python train.py --n_layer=21 --n_kv_head=3 --vocab_size=8192 --norm="rmsnorm" --norm_eps=1e-06 --bias="all" --tie_embeddings=false --train_tokens=129900000 --steps=7929
Each number is 500 + 50 x the weight over the matrix's rms, rounded and kept within 0 to 999. Layers, rows and columns count from 0. Numbers have three digits each.

# layer 13 attention value, 96x96, rms 0.138, rows 37-77, columns 0-95
521495515614446539486544542549556498491470470456638560551569483572515541483528545593432424462464607423521522503502539457494402493553551404494593506501495482566461388451539557477438528498576478439462426510501435501566481562445535536511539530429417498560550428497553530474562449469451522473
504589396438552488353516462475564566554556473548476494441479499507521452503466508543489519417489448526476479563437453555525512429542539501510438483491437519528575469450451335446551528456461540534500489480536528519423541495495504485481537513559460486534513506596482541572462535522480481509
461510536534518494491578452525507591629550552555506500550479502494593525545542476534530484474488510564433478491409436479519448490430503627466527476437443558520463406601458468514561418489466493552423465511428434513497502460428418469527557567508499458480567540477559519441491613448447522467
621508503397499583437528450534448481521411506517525480478481542556557493454493550468463484564374508521538427477493528485499524591475539584487514530622484534470474442520475497549559449519515517530547461589469456506463461421529532593451552420487436498424550493495533433549494481546496442569
441491440474551536392553550548492468462483485542436574490577407550440494604482544489556611509542532535394454595457567526439498483471514586462471461502454460438494386464573533449510491580472478543496531475428534564469591405465473481457499453464552498487560537475447469442435499499473544558
469448539521466488550488455438422475594525454447614465515401495567544468425435501598499473439510512501536471475452385460533437539514503413482552490507434451475501466570529525477503577468489521527525514566475455474470552478501500557510451526551494441540545509671464497452507504416524484538
490512541536454503459520514498510533508527383609449519648423522516560491474448485453566544523565498476446464462471446518514418594491505436486454594561566508499431536474412534455410472431599532516539504435444492543480619472505485549397477478510525486480535628448446409518564557490488492456
495502534488490548545580497468465462461483489499469458435515575499425641532573482502520554592449524434437538454441500545544400538445537416504443497446533475538435522451527506513513527494504545511646447484564515466473504558476432420484528394515423474541465485416574490468460518562499535484
547444538482436463530494367474503477564501479558511544518447469589475543453476547582512527605433555499497525604466398578481487452495536462438459501560497503480499505501529493457481380479498502496485593519487462444488536464418520484572509418500486485468484640562492444428501527482371555505
568499524549515428537573365576518525491547448475450451564511527478459532523541494557521512527450532575525590497530521504476509398566429519505509479537509484531446490511559515532533440564368575495429408486452464452491436518503514472506490504572458512480518553577501549521507453463359500536
453494540586459521496398480527458555584461570452469480530534471547486429531462422538488557497524503537510569587493426444507523473477437515452516483499545530491389497574551354546521540477490523468487481422465516471483504505612491537521477457555549492548537479571448418501554486538582386551
481603444436467518444552514401512425481461471550552622401487513490562458452527407506517456429511499495523516522493593556499432561570422432527495482507460561493551439440529412517537628532606467536508493513469538451481344572480520542418430447493439444433449564517437463581488511488517408445
481498501546530493473623559611558538480462580433528528475571458464463356452548495429482559426499461479458536446493571492475655398595450578530521440481548432530443418455399499520427529494467418563482575488452478524514562544454452547450583478460562422498494450434566565473497514464539552464
397418550582449483496465454404447458530415536555455508464550437545494522547577483531461496510503592502429490532427443451484442453498417493538536540528492516493579475466588453557507463512459494518491480455486464504568479477518471465579490461477526418479511598533492436476460528529503463582
497524468462442431491431530561484517514525501638442464533514461458473510506494600424560563443512545599527562573427462537468531532464609552463453418420422425485446563490564566462390490576506467423398512488434497545490587404465438386483490494417562498526505539449551527435521591445443578473
558481494476526588333522498446524528496432519558448575488478538564477553574502558480420471540560525479444459361455575474509505598515448450517525461535508463459416508418430496541520454454503492478587593497517463425484514531474426515434447491591452456520455503437503487591435484582516423501
491537463535489538505434506452457581507507432500442415569469547523522505469480499437418566402542501538547510542518527582482490506527550555546404457492465453615551594419484533509397460497673433505486448494480503632552445486552487551444567525426509539535523490527472457439454487563525536459
387496530487497451574508601487450531586455524483398473494483509474544529530430454543528516496432471476474454616512496529463489460492452494502533468536475498531490422488525524502517530599518576509540485516473526443446443486527506494556432591444461504475508441650541521446443445503470430492
494503545492564535452524494491499562518515502492529540505420553602524536471503461441459564475478512464484579437466425510502502507518588522519502560528482597502439498538502634484537450500493455439528516507511478498531468513498575551475555508523494538532490491439581523447464491536488514483
538496496528459619589499501525471514581410533481460547548500466543582439553493418559535531478548571440470569483618483557551530475474412528489486481544545507560485350427531587537405500453543459561599520501479526442482520509502386462480413549458486492527490374477488346478533556465513453537
534545524540496459490441473529509441529452494570435546433495487498524541480471500628520414535564479516465471497447453500529533475472519415519532439493577512461506521630446455513610468560467522506475531541441560524536565450535458520524449512608531431487363472487523483538564536589559521532
448557561481546496437481555496532564501514473549418578523463512622488535569437515558611469494496463425458537472502456496491421527445416451514465550473553525533433549505488557603514505470526484453472479480525408583551592443407598529475519406466441552522431502509517483439434488494474465424
509538551497452521508488543514533578521463452486538451497533507519499474538573489453550540475556523614480522585520509554515553517543535489455494500450543477492493525442451528503369474485527429514589528451533510508535579566494560503440477521440483556573569421465535580488513432520593506491
497489502542499552526571484442482552509554432444446503569529496548531460500484539493474527456562496574533474494513418479539450483477557466524524500455530549501505513444534519467492430513495557507453459444486481532509542487503525560447403577429489514522456321516497649538416483466569568509
490491519447475523472504517458426432515456476459449542420446497423481476591497450479522481546555396570495411529521501477514493468593543449463528542576508573503531548654435464460538561532511517492457439566534540482533548532488555644553499512607491412439504519440526511574562494474521524515
490466533424460469479439498464489536541533491450583451519450592512449547485502477471488422502465548504532484543534456464545337502487575501567562533537512515527444522503557529487499493413448540499473507521506479464570569477476531585564467543436441514522540465518467485473481510510476521529
400496644636565493408514651519529449470593527461344628493495455397440510592509602479644500438520398515385422338521424433438499448480500483443439471475604534465415529635482361469461509505422452512528492516452457564517464371544421532514477585510539486504516552436545434546492506492550401463
462548537515462548537542449518501460391517475539460532512495507459451458519485434545456482465538503503468561458467530542480493441486542447486429553572436514531470423497495409456513463552482448468493518510459492466476438511496580653529449468482500514485528458487429453477508471577510445534
461509475511448339546436506510581577528542520508448523512542477594498562514488421455534565530556440456445507487485625440516502447525526544478546422526577582428459543430476453477465537539547507463603489588529416533672473559610523458477467423514477458591488464432521480525605530467505507470
479624509553544479529450571422520462456581619428535489519574591540581531558593525483549560462573474485443487472532501508608493517475532498447567459539424539484532532455521507457504544542419426526471567517511471500544572538359509449432536519422461550490506420427522491586588532534562541514
404592531511534458472604444535537532508466605552475458510496545562476443443576500434496562490576463523439446486379522424509523420475435544493567492547544618537521489487479435507538533550448563526475494516489503429586611511377533450539602579479434512569529544462567551574507534510486557500
440559475528555447464494560459514481479415528514418437515519540528504501520592487500607517595425517495451530468503490448513474454403565501579544552492486438559502507487604487540464546476509465457510596452536491489485481458424456437506578500510479520470451481544544520464546558505525508439
451518471482472491505486490454486487581488479505433407563533522506392521585519459530647575513587495500462443535581611503566632522364521491508575493461501592537555481504525578481513521501504446479502470585510465467624528468563494403519596489505622439526444527460460498491532551480516587521
593500493499497514474513535478484571481567582562464511591492590588438549495456539473427429554512533526445507425406500448532464537412519414534524531511447468548454520540453525477354479451409548407515466502481479468505555498435453458450580514451487513498487559461516550523483436497539524609
555511519568464494375482477473483543489538449476436530562520538601532509546417478523526488452488493456537454522640508485496482513537565572517493476565500543484491398500458447524441494489528546585439499452471489546511455459507563441424411444514553572453457427592478493456432454497589418489
498499518498456465589474438542432435501499506496442490497488561501554483463478550545524482443530536549487553562480440475445570441627491557497463533463433466501586488494486532540489504564442570526572508526555496485465542544525520554456365481543448486498438509536463448583413488514525522466
541558546448531447415553504490519439514596480470490534611496475451542484488488486465426502421481439575470562530529433556505540446489545401471490584500561621474494457515498498532507508459479508461603532486529534536458490512409486511463448556487470586478574475559535518441459483480504388522
487533378495568557430484577463439404474462450446552583479413571446532596533474429534542466488542528530510496532445549484455479538630457470485499510455572576556516538500487478472526551493541511487537504558445525513485467524488484598504468597419479520514460541476453411550568518502518491493
503391478439401512434509504576514460531585528489563503502468485466479519512543507488476462515486524589536510485503528467498518588523541553530441581485505431456469493505499529526570465449413556489504385444450533480405577500480514498445558506492522416507564440486477569529552456476544470539
506559455495509519542476409518601507475411503452575411556475531503502535507583478424442458527413545648585548511475532536523500577526462534500583462471523522493516456540497461521454490470528514467415490445482440397533524530571478623461481422554540393531567528454499502518549593492518481520
658404481428523452471571474571529590504475528522550405551489527468403470378536542495441469494478516526503525455491433577403603490455565557545447469529445471451459421498514484492478394454423530525474546376551448410355454533445578517495473480543582507606482532590434443553454442430464437491
# layer 13 attention output (transposed), 96x96, rms 0.631, rows 37-76, columns 0-95
475489414416481505479555462519559537544541511466534480511507527449522490474397420595553484481446562462557592487475481514508564467452462498584455503516533470409565478473510489490508485600477398438498433467495503501431532503508496587488478490480560552554481542440511449597550464533504415417
500550503558544540496552490576495401548545569505528499504484525558483522547565493510486480462523428496457469525528479480514462544426508482458429495571489528516443541496412478518439493547497579456510485584485516507511538439455584495487513512515490486536492565549447497454545513456432526437
491460500493591492478490434465488542541494540466545527484452463366481385445495500454447505490422484498531560506513458519532517495481556499446419569407585485595496510560469397480463375564470462450520509443583479482650573487512498471520516478546483502492442489510533491491451434494525555480
568509544597518402553510450510470435491480423490562470504364528519530537520477494435511560485527473529488509444495505603516503482481482524483547495504468427520565483433489469472528586489524553571489484522543513440456417509562501508474514538516501550613529555481533475539421470519515551482
609442448509494473422463490543522534524506519450468471483459481526513487472460514489516557568613488473456485476457461480583595493518436487377432425569537473486453542548387504567475503460530546459408539502510527484557466456528483415595467515498543436553516471556496467445459520485517536507
465575500418473482573489548507484520473564448557461497466498511441495506474540535504493463505445586549560501490549503567616552520492535524582553471528506611588490501541506535497432546571480515461418464566496438471438542461487443523464588496521540508533427509498530551514516488478557503500
464460393512545508585514449503564478526511560461498500469486411505492477440469509512444500482560437564474508458481543382506602482581487493475428486474537487509455429449527441578510523557471588585512558554507566483458449416504551534523528481461460456537521430525509521454457512422531546539
491466547502498518452485480434412497482501534510569490516532550554434469547522556435545514437519515503483409508497519472466565517539530514521507553523514515415481569385437570574610548586467534467518468478576527473440514507478499459499417427521535556571604494533524483500403458518467389485
499526453416502482521524514574449536572500466408497480502433457418483469548517607437449513531592439527505472494513477532554479575537519515487545551429495419541503542448550556492475563530534604434512576535524565503491542437473501475525532483486500471499481549457582505501516548477502508527
367457502477532488542421435461518516543489565431511511477462511522416407500559467453452538434518520459422506528470528528517508564459513521537487450454420484474533531475506495456451473450538504433511471478535501511553574450530478481466416502553492481400520544470524450589479521539485510497
444540476514457510541496426537586523534535515515484555534447522494551475514491468466478474504504462477454502477496532482507486504531521509502495435506542526469505517467472551489502563462478418505500496482567458545509520490530421448558541481535494483437469466500521571513530517540554651571
540508486491523612562571537486511345515484524480656478470454565523540588527446532530481418513531524503423497433487496548371495497511525429457509436594500549518548473524468534568458547501511542514376519440449466558465406501550551542478466557555458586496563506499427495512545438558472550511
561564470548516503370472431512582514526480503499485434549600540529496481469505413490441419470498522521488470470410445433536459520474466501550502407601531444380474554536488461440587460470567490561538504499513492476463498526571569447393463507509519445547482423543563495544526460459513430558
573451507503471425439482497504571564442532436493549478466518463489477430515514588494506443507500489472483473479547490534531524512495493529468484554458588483443502521555517528477486520472453444455418461466540492516497605414516417562554537520483474514489519526544417464509443537554524539547
490509469443646479476471514487521586525542552382364543514522488499546572485451523455483475461604506502639457485417494441482529495510496500399516481555486513560441604488559546539487389483491477501493603424498481473518540542531513513498494495530524387501507501512584454523519533498472544602
545507472474465579479508481509444397525522532579516497440500422528568487515455518465483539493427569516449477451485516485503477530453529489506530575521540474432469508453507390519469531436480482639564532440580526476445510488543516523558482521515547544583495532621449486495421572532484444444
538510555575643487578495518533597496560541499511506499517435469548506533605527485589500536455501500539556507486461494461462481497596520485525437461515448528464472472575541518450478410453394525462487575494500496459433455634456578540478556490436542520448505549530551482498412568472499459500
491507491498577506459492435547406518458522400536514555458460543482479484497528472498488564515521486469432502564535520535435564473455533519575513512501499551530540532531519598530554486433445550430386487553476433543585530549436527486500499467521552522533536456499501507525541567482562501525
512539504543471509494499504543468481521442552515497569500389463437506509519461489465484501528487571537534503545499491494461409436493510497496462528403548482465577499496474480512487492563519548476475516530474494471436545511546542478463492464539486460488493581566566467476430477501490467581
556606495472485500502551451434394476446523490467479490421513466424548426490520490509488524569546521541523563446494523481548484452562453544625538529592542501371495438518503459473541430404438503482461506558543449572463524531485459471560497574516519516464439429538455550541551440522503450527
478473507463451511491491446526477454430517497567555512513525471467503483508449490489490450524433516489526450501477515579533516483447532586344514490493478526573505508552407553451407568505431482553573467503476576421519552431540589467502495546502459476428472465550479525426521553491489471479
489437473456569518457491437516534473504464564503516605432484473473489472503480521550534556526550405462526517484424487524486514496485623522463421515516606477508529508535484553510531529480512545510547378524498514457467483530518452526514476472460525468539486509532515418406487555460520498517
538492487554462491474579547527549542508478546502437545539493532560527477503453509484424541487446421489461511495482484484506480516555520527520567468552447492469455497479497485491582459536468523481498537504536442534421511550544450443527496517472548477511544478545594454529584556472549429467
435513566603490463518525538517527506514480534495419482481484499515558470467516473499494514453464500478574547504486478546521534488483553381558435543519456482515494537545541512531423447552404530575465442516436549505471567490511535453542472554509575526505529443546589555456506458554469499540
498510554530487501563494464522513455435542568530550451449547569493490511437530471503535487524502495526608584535484478532447500558407476536449501444418442521574503451526517519530580657531549466520374530546528504572534497446550569448533626477469479486555491474539470533431502517550465425511
408522590502510486522471506445449476432519449521491476508485491448552501473479526505463498541471456515565599557486496476487519453442496503562477526448492454527516519540570481489518451586535396453480483589566466471454536480461461557524553493462500516486456506449494462535460537492514480458
477419407460528481455438363450545499461466556551473530549545532453556335495539425401507433497493548610500431525512536419454548532534448605348473605608457544509464579638487424629567539406518414631513420524448551503644482531578525403575489451497495533570437564479518467439432569407489571538
495496565423597481556529547529426549459475481583545496545554422433484495509492504532473566524429537486510485459541428488483518471483480438485476506443491463513514444481448406574455419523455384456540512491430528478488547465519513436488475525554443456498498480471436496528432465529543529521
461543610555397522522501533573510526502512442558455434463411487545544558466472586448627471564550542603389586447498598557506505425437429524616543553427476467573444444469515423521517460598576509475451417554523505506627500561531507451498487473529472466537398508461523521477507473504501327519
348506503466480574488470543499441552428494396511493486534550512543534684545577509440603475536586400522436545531466542531405528467430594423481513505495459480466565486452508568509404506441532484569458524406490597481421396587454495478508465492507492463541415559460582503465519543521530515669
480546498448519399477452621490520538487421460527538510505454482504524612474544489577521501561561426491420535460482461523457544387605507411619589477424547569515507396599635505497425496474568469528414482430515472467436531497357379478504507512581449528432427600454477529468521450443501517525
489533428562560469540495552478438397531438485482477455575514568521554512461572478428501448471459480512338492505506495451448535592500460410479437468484433507473500678547567554441450499457518432542529532427447548543477459516515515446478462534562574525483563532532519529465588453509465541653
500637474545421600574591543529545449630494501425550550448398588568490511583466462443550528508497448536408560482499506445541543498523630450589503425474471567606479590432543447536481429363571518535474464497480475480618480543495519454437511489484527526533446515530497466418501582437491627438
494553494480513605441536495546423503441400468453433518585461480447397565501384550437388490514525382481377427554572384568517432543625429497528528553462590521479604496560495487498371546442496547581546567478502435586510575520520403441469557531528449454501484450494563443447612546485478573532
449541531460343577543516499424460516531581480518500404448478538404493534429449550517566476484467594471542540570494514404541522503461430622566490487388470467446430471476526504411569452510571424510439502473346544511465519451577461448535497498458523479490511501437544483548434506529465507523
502415504547456506433412504534552489458494465428563541502544526503525510479418494569532540578556504496555556427407503491491488456599513483444450477489563429526443427433501520519466473569527481566515504527455610512533469462488493522424478445442487363465565493552483534474447500482531583449
532502546446456460518516460416520568505485412496529422487503462533498530456458480513479557440467427562530481513525556538493536486477530428492485508508592433438567487600456475465452599550385401538514540404458459477429554533602508567494440446498472513582571521506502408473521523379451414504
530387550626481425482423489466443599465531371511510438515527402509468453535547446504543577523529418483557423523524538445617516525501441481607487499576558436542454497475497621514594448494456467453511474453620442475441374570445486484446532530380490486535447504526490503524452538467475500486
566529426443458528462559473587508464529578550489419525368555459498527460448434462502461498574551567516639574456576491427568472565550560432420429551479514561515496514572513510532481527406439414568502530483523461466467512515392437551550519508514426470500474502582546474586537465615442494509
524502414421493522474504542516475557529544514593428461530493462452535366482616552515519570522660377520532559481517544523586406557543568493386421511581564478549379517503531479524414419466502597414439375553525510511541444525456469489560461456542543450393485495475444487443490614494546480458
# layer 13 attention query, 96x96, rms 0.119, rows 64-95, columns 0-95
402468550582521479534548536506481504493476549551471570454481489490456545545497512546571508560468512502574445509472475532464581536510473531526495537542513483546519509468485377493536495515577414433529458534445498496469484481530518528513553561518491498406532470510505548443492529552488508537
451470487521475483485516508518535463524501561516459573441520478559499576487521516536492504500472525484604491505531505455463522505515511529434532539568511476455555484548487432507594477558560466524502459505520491520463494439544498513512495516472490492468571464541462519476479456473485518482
416514510484415551518492502508506538523462514551566562457531511567409504454505432479535484535550506502565450550497483468461540555581478460509495588517526497504499513498473566479520525472507486416509463523406481531499535466517434497476534513514582538439483485484519509538504503516506548482
431506483471523496432510504583495447533505530566461543492506457509500506430495481535512507561461517545486432480449476550494527464512476441500592554501597485483585477575516417554571451495465482494540432543525570598481485532461477500485454486560461526394543568502470613504547463468509512543
530511457491542484470520453496431548466566486515450552567516493427528468531530516449534508445507479498457494499471491442506517572412522432507470536442384505503524538556536511511596483433531561560528484483543524456470489441465514469460482527571492466487443535561517524454578490497434428549
556481521483475528518488427624462467539437512502537472454464486524588490472473426603511420453492513519433480519539469524483464444506568465497557430502552528474509481562544551440513486497443523531489542490464472480543500558481450505442466419513426486585515569479475492525529482462475504516
473444530515513464615534530508447549502453488472474583454470488411529434494553413522501469448497519431472406547593467501495486461497603554524496444521478498519429423558514472524485532520512514513561444458539488463474447515573530494529481493514571494476516411478446454441499456523472498530
555444476479522488409509525440510576527504436448510425602490533441493482408534448400437538531547492475460475456470487462464436596552513521532498521478537536479435557461532510463436532511513630472502554518533545441553482482475529500390491473469564483483510542546522491546480464524542461474
576531547440538444462547467466527477516515547565580533539596480489520516462560518529468501546444442482517464470536453510519462558553453523479498494517512496506511491526469433471480458480473572468480532457491514539475555457538517519484471542578492498595605468570474533492481575587479486572
544535504501533540475456515505475584513508476371566490507476458484494464512593513422481422528521550527501581477558444536474405397461515466517547488497495566471508478461563544562519558497465525506473578576530492467535460498539514508508509483578441542577550546514534565539498491457515427474
536545401502536527536511513504483556475391537421494504539607495520458474450490498546626507540532554477490520496517560486474532465538632550568460522544370485398413555534556570477588421528509561492364509500490564431537569526493540554489497452450496382552509530459485514572526504518580475405
453523525550550390571471456444614438503519398432496493535564538490489387508479484513526529510545434490487489471454402569515554468465488484480487512468437455572553439494510447519500520518491497516468459448509491446519588528509519499556566471504480521500486614593539433404523590480470526624
482556491486464436495508522533553587476401449472561518558478473512506480501539437463597479481503500539586548497523462498465533500535579551455474481424518498534593498515512432482474499455549517484554427515528449487509453510622561548530409534422563504488518481437467575486544498507542482417
619601429515474495496453435571420471541440539469393488513510487422415456490477545572497461537474566619522483417437569515514482530551532480487465435475543483468434504593547536442485454490461513461553448514577466550477440452573454540514601485525543358475492598536459506401507489437517454512
528503503589541440484540527447497567451498505549510477511566477452608483454517488413501503465531452493390520516470395485508391373441508494525444420463472439446470405527528523502451525450472597542493536487574518487467485492457491435596515476457448551519503503436514512552562402455468435496
602532468499531493506472492511476521487495581452469554475475523402498491602399504524492459479497497504538520396466471514529514510518470517480493525492538507546447451518451497485526484571471438545466467473606403470483480490506504538515434507610486567487491426466495435510491513487511447522
527516405468569565589490485496464422574558432562501518479611516527504539553604589471544547595513440479448572624502398450538500529508512536495505558465424511433527552532495588505516492517615460487580444499447486572507469476480547473480472539576574535469557446561509474455512453524505597511
494518377490500418467453535451459500558472494431618528488591579489508607443552557504433475517469447478589581439572515428550538577484586524448515498557534429477500507577424504350500500468484467400506453446492481400411379493477477476514494503479489482417552502475471573416539487594540496555
537555430439499463473535398481497560512532588469571524568568491429527472516434464553474518544564545492462425506585491414541496508496521440497549506466500445476495499515510542462472520495413490528520511511492502487598433563489627470479540453519432484548534544535498493578623474469479447596
506575406513543453527589550547521500590532547465566477559544480471510550430419468450519533470482497465497492479528467525499467503515500478490484491458479370514533359470513479498496519405503489431555536533516575568527530469462571492524405453450511507584574529488447507510444583428488490567
537485574494564403622514534488543471482517485513427450454532498626581565439515490463471396549478535436345538430510461550442457499584559422546504485502443583517441437510484590528598527501474498605424501450534482499550539585422369610421429426494431479563526556519494553481327473520501531405
426521506427494536449458513477505534479485373469477551523449491581437554618529572467508452485490428476480455495538618558438518505565512452485516497516517492536514613550512530469526483386573480394497493491471417520466538565421454565545584587426464477481529550441519582491510540462529531493
458601573483427462567512545480556494483498554496452536529454456530446519552392578556593598605610491501554476452492557516536580474535427491514545552552531523476500412502519572488418558543504470558440433498378498520471539475507482450474465553509405474433527520480561484552472442582457550571
522445467519507464539528560461464553508452494479484498420535509408534550558504619488520480470501527549526501437454408537404475579583578403449568471537489323558499477411434526444471484573619508417537571549545483544505554441417427466515466533490433466410431515482484539606449433551495569525
504428513538556528563443487491472497537574586472499569443493419475517461576533445448502470454445580450618383557532396460591423546575439475460463543508473522540498393437471539475504516421538461498486444509579495480443478550457538482502520491485553522517530525462457444498485545493460585460
584538432459533559464468480538461493447443451436483524548487454427486420587472509522378462485389467362617610488509483488572496542451470503474445456407509468576552546462479591465563490516469490460513545468457571439485537423493539460578499373495496461497586417467449496441503435562554420430
457484464447499479549508572531474565562592576572373582657474560538440573584522459515579474573571469488447558332562574498515491392464514450484494422482463441451392483410481453537497471501534415486519496547516473423471515525437548512427453484519474482473480480505366543482532540605530452568
513509560404523435462518505552547603525592476551470445508436561368562393538604461479484529466530417476555491475485429442563520499539542564498502430453506486497454482467502464463474463497519518507414649423459569565547413486464469500452522510560521424533576509499541529517568534474473530482
575501532371497450511569466501533423572519483479476558467494465578487509529534416450486609454533525503519466491469575551522518582471568447448441524481543487426577406500645544488503600472523498555453560520541454498487570554428516505588463381553441420467541424462482457501445461482532456445
446577568684430443586519494547474539460539553497517480483435546535473585580533551490516457463464496489420485502468504526496534492548461507493590567429498444502474440521538561519468517495555540498534518457436506511488448487563589440501478486482599513460434481430532540489376515500506386519
557412474472443514498423494487536523417535494490612467460511426423562469514587483511497475473539536470465437435575525522487406379495527394433509469485577464529413509519438612459515450508520518451549538608509552501487420430414499628530436436498541602528511524502544494465472579501490488470
504478538488394460482502476524479520497508486522477505490538433491378525470505452523457491409520441455526490512545469483499525535560554427569436583498560470551430567535569518597499396500469592583462496449484415574572489471571541588515429583512421486477587470568447594553458546550493435493
# layer 13 attention key, 96x96, rms 0.122, rows 64-95, columns 0-95
509538539523509503525424514510496541525469523496482493498509520509508536469488447502545456485462507516535491542526500537537488485447531489496481513502449528513488475520532548502474492530512535499496552479504521517513500551512503540487491477526484434511498543514506504519446542510554477532
436454531494466524510546532489499550433490486523488540550408555641393573572502526470550515519486464537580506487480537488525565556512476498491499477455537524577515449503559526526514515499541468434527447521489455474478537561505469454527481558481508519439470446453509475466466534500503544577
539583573560459465504516610512574454507452521426474501525470497537505569436577501561522432503491411538555562468496542520571484469457580509455524479513455587558473474508473556522510524494568457539519495534540505463503516554497530471500509460505520524527495608474518437554506464479496505522
476473486477467527536419510436526469591530501487528526374474532522422512557543513472587495414488457516492510544523487589510487541489487450466510489500496568561501407522533540552475427565483462526495505522489469451452478533532452498475515451433516463478514473529430439442448538549476489544
522472570476484582454603452539543489572516522633564600501486489526522533438515563519480478508517478492485527543522535553500586452506508457488446516519494487550524526433503527460348424559497494531491495494573532586478518452537470533498489414428535444513575501482555471452500515484534478406
564471491463505522525464499427551495448474432495488455565509509435451474508496450411381486508490518512525565500473536441442513497613445505531541462473525532453499479490455526593472479569507525493558475535558512466546470427447491426481493486502510433558533415505454482491512495479445447436
482543498467416466479421512475493566517540534504509509539554503492514541493428470597502521499504464531439459416473448503557449601468521536520506548481488437497557560543455466606576513498574462444483554435642542509489529542505487469516458459527560515534524502448476552459457457468520548499
489577583480463523417600533527481438487460486539549553365476556521517460530487526590506416538505492493492539534540524471546511486473514477545494454581516480545516453461434581547486508542416496533470484513531502522529538491547505419506559489472451561454565497532484533449589492438582465434
476493438496565476488482506569540479531479485547537502473461563551514477497546474542421556395500543537515464543472499549478479465490539516510559500429466463460464513512533423479567486493526452671578520460481517568494374435506501511442490570526484542554357524515482484487540526401602452509
517565466529522504477486474460483406454468492538447519491530513527554485477504479524462552499434462506521461472513432446495542496468530573491562492423560440490423417530524564492445495470530532552540529510561547475541524499532434528453431441497535526505448476612515482493581392533602470518
514505484512516433408520539497478530455623534502451469559444454553564506496515636529288497501438477624480543503444500541550527450464543447485447551475531468554502528464476512543499526472534467505533481459481569509518504502533533401478610535574542541488488481529443432560491582478534531463
481395453554481598440498515632497605517506566506534572535425479534469608466510416473533560529410377497439409565516499521474475481487547525500444538500354469427551411488519494469508514518531474455490522554425502469537481539532468581549494521498602458551459466541485553526547408590627557558
444533554607451499378455541495487469476576434476529592438427520509464472471534486505431466590485489407518469433465567476399474491473491502500467457563437406435496567510492510546415444554493515426551445443476579504547466478429512478444558479566458451545515480502435446521522471523498513488
628482584549536592440422540417481519469524482493608504584435500445626500550462415553456526370613542468509539530570412488503496489463474497538501524461524529506473533501575461485568535507481515524501453558506525440498587589396543506537539463469477403489548427494403550540498520581421554503
443569533439344495501515536565474523522575422469479517509485425508545492523522476490482480496534543443496450390567539507498509547432523479507545481417520554517583556476470483411561511454563478451486501503498486510454452492575507554461423502508501433538553443526455451475463485496584593455
494456426548522505505433535434557540468511510495411516519476500481588570554507446453541475481606492486504484585527547512487601521519448587451551473488497451500513550483540430530378536409543461528483467545518492542547561496469453502539514438501532560456432499409526478506440540453525590479
499536494510531462496625578548449425539582553532528443460548432523512502394560446623431440456558491464526517430527467562427504478549433525462449497444541594494525528549470451461543541462659467530562454480535495465523554574533531473461458523456371549448452540469510547496474548472472570528
516427523456530562429478590588551524460540488515481442450554404550530440582504518472417474498549529462488498526505519458486524424598482473508485493523485476461471487450512523514504502497568544535584424537545482535556494486608544494503542543545498539500477537532471549478444394488520513537
502506596451570521442399554455547571543453487507474498493493568600455514575604536445535643462479538565456521526522520559485539422590427451492491440468422524520418518518517510456516566649541553531521462480541463504531491456509440475520518395387447464487514498479455497505485538507492539458
385519489535503506457356511500493522531456394531407544435467560483492572521532501458533570519496481492525502538456524427527569540574454457524503524554525616492412608435512370401544440567456532509477441469419502482505473593555519502487513485484412551527510430488488415537489502503573506595
548432442483496519615538516474590503430537458457481605557505538557404540575501514534533466518481485523468504505576557426480457489543551502500560491508462551477546507488588530549523469471460446500510477562434456479425498532476535505504571483579557537465438532395589530448506491448406531533
481467581488448562541397446562493468483488567467466572515498460494512587480602418502498577519469490495541516545522444611616613524481472518519495529486543467418410477479536519524454517534577532465520563473479471504379565540585551518454481477580494438356442560507565483474529554518464496521
533512482477589495494463542482519499466468479473508490473510470467439508487506553594440490533419496534531498516529419476374495557500501458556478496417514445503553562502544491474504525565487499555538547463492527499371436404511497440497521400440559480483535472476433554498548517523538494452
629496503481527570548685543482489449473516428453520575560501531529538518486450524540457567511536503530478530499560508459514550489510552482585520523490646511504532494550494555579525428443514541449520521487488575546524454449579463479491536444477407537528567400509536410523489449488590363579
572576499497503476465497425533546477466499442510432475612537465453555449480553471481451521446519534565481524472576498462504424439477559487575590468526391521443487538517390401523511480449412502544539487485586501482446527532452505594481456410495451498562524460641533521470536481402515488425
478519551585559495486533439478564497449444515517414462491538504532477577436521484448464518519597529409481441410519551547498501475398551431483562478488537544453547557496568486522472473559565509419522508557538499489590583448562476470479626597508459557510475518442522494562545555415443560567
506443579446513516388454438478415506553435600471492480489534474532535531499377481524520480447542539488487519534503522519548493530525515493569483480455501484612489512542509563513502524417478573488442482454488638537431438499478440560500495426575591599472532521448526523510388394410510551520
434482542576548447522508568541515500592454486469453531415464467505403580503488523515538500556576493422486517557457515457552475533494389501478542492482501510478445635444514573556558546450446469479462492516575389560472506546465486538554427479480445455438436464512437474469600523413524545547
484497481554473460449509465513544514507455477501489615538525586468437469517484493501491475502486518548577532422524550550466407473440496552501488553458589507584498597550580409573520478585475588553499531503513408558483495536532572436472438417554542504507390502543457434498485487450425575587
593482513468478580503544531516603419517430435481572418495462544469453479468514580569431494437513516491442428415496492564472599522460442547500411512469490442472538563479469425500555425481460511409502487426532591484431569508497501609440503470511523466523571498499502475553479391515473483545
503442526519462483519535477485569482470492509505450485489485485587402530550486403426595563461593421501524414495541498512589560554435482493490508586545435561523506512518466472493404487458563451452586480457521499430488522464535492374468430463489384537515478521472474517398530425506547489515
534472536491488549532478463486509542511441442512472569448466454535505461431537589622518539515441401519515534457527500510512556534484447466540481470501518506508506489412522535507521561593458501465557532565504569534512419507452476483411496523528526510482414461415569502421494503415464562500